Weights of a small transformer language model: width 320, 5286 steps.
Each number is 500 + 40 x the weight over the matrix's rms, rounded and kept within 0 to 999. Layers, rows and columns count from 0. Numbers have three digits each.

# layer 5 attention output (transposed), 320x320, rms 0.0285, rows 104-127, columns 128-191
495508496456528522561491481543487472495496513525543543520469538483465470510458497459443478413470513576593498450441492498555548484540491506489462478543480507522489533541547484530449534483449536
490528459481480528455496510463513507507511504507528530485567527519557504537503531467473447516471454436517448463474499532537595459483493522492532494524471515478491516538448501533510431493512569
487546495513488488500469492487521447431493457457519540532541466529523533453503519488525478549494470482489495485501521512460467479492567548522502503471457493524454496475499482529564516516536444
473431456509501522489510553514477481489453515435496419481492447489542464512493446454465536522498514498545506501528449525508529551522517456550504517423470483433521517498514485479486497538504505
472488529497539469471408534524490479502492496480513452490482468543516530515499522521552450492565530547488497521567522488518496560551495539525418519468484539564485522501489552447536501551501508
541467454516532470450473524538479533457466449492477503522503467535476491448514509516506483502494463442498424516507517514504477435483554464514578433523498538466530445487439465469483462474536471
494517486523515518519514528470470484474529530528503543493527525526526489553498569470477469459499498522526477483417483467466472470473469500426501504509477521474532545487502531530488491505441537
470527497524479529471477539501468546492536539490493486498531557524511539582504488501509450478555470497579456455482485480520508549528496484499436537571484430556519518510518583488492445487491558
507497479497535460505510487468508550492514477515497504472470511476467471508535554478480486510509494486433472500494512498484436499452503508429593502545517461448461497526474499534450515429572545
472518471478495531513522527505466531501434452500476523493523486548489458475516466509474528519541471482516556507534496570474488458538526522575506521475485503407506495461526487481512496488547464
507472493491471491505517531461509519520527538549503466469444443527503528545529496514478523535469465475490531501512483524489558525485511494475502465533524499584467466526494530472540470578453552
501495594457442483491451504560503540497498500469439536529500527513496494475507544509506522455477540534524523504494514435489514454486457512473419476482461503483530533423513484476496531507444455
488464511520516494482479533490511478497544483513534483472505435487474492551489516509488501479427457534534481490479443489541483534502510545507507476455486503491441511484483528473524522579478525
477540496528496476471534519511508494438467542473506488478474491565521512503563517471534490518520481458474497522502471553487503475499504542440507539488449463490546541515471550518526460471525506
516519516472477486497464512493524499512498541527516516534525504453418474458515529527432522498456499579494524497475535493525493476456458519453504542459526464458498497486494478524484506490530511
511472519507492523479521528528500470464533519482487515459537517529512507545471508538526515505473509504547448523470458442538519476539512515528461457473445519542453484498506454486501490512456527
493529482477532508468533489520520538577497496568458485479471576516483504530465477481511486490535481475455520470546528482465521496542475498517550536481568509514502518496571557502458487452495538
506482559498465493510533522470501496534515570485491420472544405503550520547529491521475472534447515474500521531529501502541572545484477518525449480508484515507477520571588566548516481519457494
469531509540562518569527450482480481514539484529463533455462560484482508441468545512504492464538563542542509493434515483466487513548505497503499519479518429431495546490481528528501543462508496
485476496539495481486541519498494531453549477474502456556528458461472532481513517503488421492452443470506507484462486483518551529514533469571525473463494449440544572508494523559496487520522490
468471537555477502495536526547525480450528486487472511495480477555508466489444522451548545450502492487481490486457457464453513453522502447508525488491458491465591500416525476432528482547540464
484487536527506545491560473505465477542474540491539518466529452508478514442523490534538525506502477470525503513475484522474499474464500516565493544506504492441476486530536501515487533527440515
455456488552455464473496529508503456498493536493438429432474453569572514499470497526552501511481512534532476485519489492523556583539479455495429506488458512542449516491492528480543460539444529
487532546507545516514499527511454461552482561498440491467449514514488500503502491505461513504530466431528488511458431469492509504527502471490487497538499463517493444508530537474464484526445545
# layer 5 attention value, 320x320, rms 0.028, rows 105-127, columns 128-191
514486531517488498494531541520464494525502478462511510561475435479503586480495450515580538487531511551474551467491493482515445479483534470479456540512544515526555455469491519492527502505500484
517496490496487511539513494514473552541528456554443492505478525455495482493535542510425510517492511494518538466473545479503506499480502457480513489502565470512482521480478495461526459530497471
475508497473508524468517511484523487490476486531537466446512491500508451465461482494536497481506491561466497470494538519486493520523485557474489482507486504515520520550455514511497499489505496
532502520531458490480544466445514562498476488484502482528534515500519473506601517494461506530478504498477482525473482483466480505514542475512547454492481474480527503456502462508506509495534471
480506531487472491488531489490462460499479531496484506504524521550498571550503529466477456482521569535519498524496485536478514513497457487447486528489549476500487482487553544494597559488475490
513472484479466510507481499521497469455505489476503496519453521477504533551484455512582533512527512510515532564543492477496513502528490556547473589490503513464493468503487497501505505492537533
519486574498474527533497532528543512464462516557471515499510484439489460452581475477469541513501481526436573539490519458469478505495505522512516503502468535458521491489428480441488496496457510
463462549502504473499501464499519419491499491490482469523518479490521491489479497496521446472491492500524539525476491516533563528493497508543448492526482459454443484518516495530578476522470545
475483474461537531507521502500459523537576483538556512497502469508472484489450523470526476461500510416533530440454510526494522514475446463471465482494560492525488526556550480453520516498485466
506443445527510447521489509514604554559499491497503476553559539508448537421405479495491456499491463507478469490480495484517478450500528459429522537512548492496553510485514526494472520475472525
530525475497543511491493522504488480441546482508577508452484491499486520525530477465504568540488495456526495516504492515480448481520495450497526511490532496538447447494472523492465561485508499
529488501514504489502492478480508470536507505508478461516517545478469497452470521501502506537497490517446514535460481513479494498489576507472528512520518520503563515480476489520481511467508522
543506494507528494522552504516480529540478470550492496586445500458517521438484493526494515466501537442526549526466504496485510487486539465495524501515515477448451499507553499506536510537505490
511428490497543515519517485507545505468522475535480452513439553457485497495373471511550561510498570428523469486477510531526487535512489514501507496518553478504463518556502504488475486507483530
555533527496516473496475526472454496486499461500501502528534527459556533516527478531514451517534461521493548521504525525462472510466495545463485538473461522462615480473513516486476519533532500
454518591511441478470506530490493478462545520429551503492479485541501489459532495499557530484503509483531493474518461486519539478463519494489472485492404500542424480469473483550575485484493517
511520440558543523482488471543502514473518480496527520452472470474512514501488492549477548502488420502499515461523508461457352475510555520494487544477480501544565462490414503440443519563506514
448521568492501522503481496528516509508489421541569517509505476475478476547532508530510479493476387495476487512490469474527554535487492471589461524467468509497480493499537461522486465459550498
538475540469509493486507510528561484505437462495490516490533509413528504502475472547532552532500489500489488515526495509444386512502508490440451481496502518552561489472468518462463500511531522
522540486444501497517515508494467539558458541451530526460417502501539501545529486486500508506495478472477549548508467461477559551509502553492513493516487515524471492475510500534495520479500554
531508524479469495506524524518485590462505451541497545518504516532447549512472472448460425450508437473487510529451469524502538538468473530466480511515512466525556550486517522538507486504498498
513519510516555464513578499485508574500489487538520474516555538532502516551472506586432496502519517573511429459455518505491477478499562516521500546496522466558589506477523508515442538481544456
509448502483499497443441522519545538491545460525539499532512470458509520463482465496528520469483478473501510512525498527492475453494509512451472523504519501441517512532516498493476517559487491
# layer 5 attention query, 320x320, rms 0.0388, rows 128-154, columns 128-191
474504528472474509459548535488526502470514466483485493494520547474520482519504513466508548492499483461501547562513471475524464460505517528472570470452505457498493519515482485441545531486497491
528538480528504496478421524469471483547490506566486498491464514454479493470542484480529468576476506554474464470463538470506557574503497507510484521484521549461527522481485491511491491549483521
441509511452513488519502536549519520508520514434542522531538461513515526514498519554549512451490512482546533440457523502458494472503497427560429487460461458510472488511471510536512468536487485
517479517490522456546499508471498512516512528439549542507536456523512508454478523499496491517474482552499438491497495533528510469482505510544408445493468446531496515435485477540484484542466489
502512481496501564479513495509537481518504510540499477509464483496540514520466511528498524524548506409491488526511534516413507536527513465516511504514514586519553482453493478467483508578497460
520498488465511474503539504538542495490479540480469482491502481534482485513479432507504502464484534487537529539522487496436514451536490506545500507478475452503495466531511488478508525492554493
465503507517506503526503489480537480534473510462507480463458494477510508467491538467494528513524492477477507593556503523520447519501513505445519481516479422520519480491519488487539496507443496
532418505535531481530571511456486488498552513479527466500495529536510497509443500508458498473509467562508465461500493522565502463486491534504517501502541520539485548498523514474484551487500510
448445472474507483512559514513575519463518497463460487535555483481507531477474476516488549478474503494507495529491403476448460456514540473449513464468492401561485532480494446508559492551495497
520490496506512502494510510522484525506488531485545490488496503503469485558516489521494527482503481489569530492495510467474478477487438496506499473547509527453437469524513548461459515434506547
495517496549540472526493512482442504554530512505538518497498523507472458487522525515528445522471492558515489444482519514589540504451486513502431495563493527512481527502482506502461445480525531
516496501509440480471538465551544510451476488504479520516511444518504494496508449516499518471541509450501531534509529452435519538528478473536491528453475491483528430529497491511532495459553526
477531497528479524513522520522514501532481466429501511492514480543492534461485514494509488472521504479518516522530486527474473460483480497459539486499493426520502481547511531497526478479513457
553460508489529549533497498492511504475488512494499502488493515539478478485451441545480463455487525445579481508518511496491544488504460490516533542495484478504461485511555526480500510446524517
555426540438487529505453536475453523454473572505513548489498474535504451541516540559486527505464450466573524447527477515522517492469528530498473475504513505499490491459536506480446552498475554
490481511539469444552549506441523499490528461449520517490502504533508488451467548505484473498532478550514483530560499519519449479479500498493501486496518475514480551503497510487524493476473507
505490527506507498487551481464501501470495436447500487516551547486492522452474484476422501463547508483474467518504484554561501444543501538503533520470456489496425546520546511522528472430509540
537500470494459491496518451562520500461475500509475537523506456520499497528510454520489532481519516441518514496521531446417532541527504502539508483492490502513536441506499488515504513463549521
534460498436473536521500489497514471464481497505459484492513517497548516457522488514465556500491487416479542552516439500487492477502549501468559512533501497528501492497502474513501512482508506
503447500496547493521490513466454473479544492547514513504514516564498494502504522545502495496488515516489470442487507474494501509486534506504481492594496595528492549485486492494508491505520521
504483492472497505442504498467446534523513541480521544491515545528465477525535459540539485502460492519559490442520528494506532455466477521539454462445494516479478511465483510501486499505518512
497525494470487527515499549538534545509556531491511547516489477464465493537508474586525535499446501528538477425477512479425474496470483437533452463496472468450483477492497500521492511576480499
464443505505480472449586463525547500522509493482559467531517522477533507542527481452485482496513434557530515493476495485511515491539451489549525491480508547447508536512505520488451559502474523
543444492494435498535527466509552517481459570451496512512493437539511507534484484465460547495516475429533521543578476512451503516501494509508544502460496433500537455501497452487514583444474523
471475491485486507537554508532482486479533540517525455446449475459481454555456480462526493475496465540463507497525476463524504471531527476493516458540512488551533481508441453478463489514503484
475506503503528471466498510476493499505535471500509495497523565455483510470539469470550452484479504563510504513482521509551534432486513494494475525451518507509446554489507504507527483532506524
468521485554498467511482485452453515537457488444516523523533497489535503474512514466466440521514487550496486523530445566553506494483490531501501479423514402501531560494509516526490495483451488
# layer 5 attention key, 320x320, rms 0.0384, rows 128-153, columns 128-191
527508522523473583501557512509545514451517506499533444575516467487564476502582484496524472468529490489516474507488488525461476504536479512531530490496565577478528507517485511532474483547520444
482502532486559487481502489476416522513468477466505522523438432531471550458419422466544538414490548437485424510509535480463531483503482525505491567482488416545508478407515458505490497464511468
494550459521471386597502507510510511461482511526522492468484554466516495515518535471503475633532525532469504458404525488536524501463567520477470522521507482510445540551463511500524453504520545
490479479494496429556456487500488471490422543559516495496491548483426518512493477465543444594493528519514508495404504563541517542481588526483443503523454534469459513517508529460542473499496500
513599442493479494526516468457465491493480436478488480521442477487489513487459467541544538551495582510508459542480535505459508463520481441552484504462476433492483459434511482490530453511503480
530465522512484434514554519491475480503505550487498496477564531506541457546462525487468489508496521523485515519478473480569483471486511512464496471509511485505494524543505488492483515479471504
490490491516524551531492444472504479387432523488497501547499496479517449535500536513519496527484523497479516574544481544520476505493497526549520473483498544443483477531458501502511485510456481
516524513510489551441487499508515532523521499558503482491511488476468460454540524523492546495503498496548537478533509482436467512513502475524545457518509582474491473471523489527473494526480552
502522460534457504540552487494523527459484523494560499522473525504542500497581494478477443543494501495490573472480496523512510541478530479480506492492478503484436528562453546476515452514484476
500531517470495499474546548510536464479548495537462537431566497496542500512517509503512504485531480521506504445524483458498479484528444496446443477526486488548513507528498485480463512482533488
471501522499512502466447485501513490510494507569488495475489480531473554467524483476524481478531461453480525452490520490438538540516537497478492513514469512471497458545536476517485506475531547
500453490496508430534521546510468505519520568426450522475516555468538493539447507480514503493494513557476480532475471486583505468507480564467467471461531465511525548515509526476505481487505476
506473491508493507525493470504515485495490581475478501483519497514512400534574530489473464531482493518485493554512454520525480511488524485507541457524575553439496461563452522470496502519509498
515501549473504482450549503455466458558541542484508515453586479521485438506471549496495548514477517528522534548511456482482453444478476545479477468534518505531537484483507448493459508490498509
549519527400485494473517555485517480544547497502551474470558513500467558478451451498526549526483474523515461464435484495500477474491507517507442516534449508521540528438465426470484495489515480
483488483510504536508440470508540493447514519522510504514526485460505480525524513511474461531523471469495489531502460540536489508510529492564510435516516591436471510566475548494484507556494550
487486455495482504472454474550531465481479492518467473529546535485487500517556555508547475487456462497506606468495541537514513504475534527508524470517519530500517478526496519499442530478461499
507455493494495424542509557507488508555506544438460499487546543479508479533459488478511502524486510545492481504499465488566510483494491546443464496479510447520500548504499523457511486485511481
562498460496479563490545521493560474505533483487525425542522497534463528478483495550448503488479476527502558496517533479503450505473507442526535491518421518480508503519492518510509512505446473
499531468501504526462438528486587522509534493524484486473510510473453544398497472528482518522509465472516491465509506439431498515508514423482517448486474516509486489491513495521524460547468579
505510590458469473463512577520490482507549498511504505461528506506532519521443480443545506535519476499510468456444507490532493492480515539483483512538536496556522551467482452534459523459538549
508532507465472414529572546515491509481528486515542503441481526510556498468471429482483459555527557524491505495478516444550526485484491537446515504486472442534486518485517501511487475485574498
518505506478466531443495508539534532501561478495542457507470491465541514454539476512511559463534493517494443465539488438464456479504466526491505497510522459532504508429513514581521510510468531
532467475477521493549511531531493512536480562475503504509561560466532456583452469527491520524463518534494498521463452534590477453489502549472453500488488472493467506542472508431475482504490457
522506521500475572524532469467514516525523500533562447549436457525525480530433482523501530462476503513531500527522505461502492481552450431533518472476517486518521473499522492543543492533494489
515535521525483545452511502532473517465506480522557509558477452539501517499487523465525486444522497465495517506458521551467493528479544499559481510564504527493453498513524489555446513458488508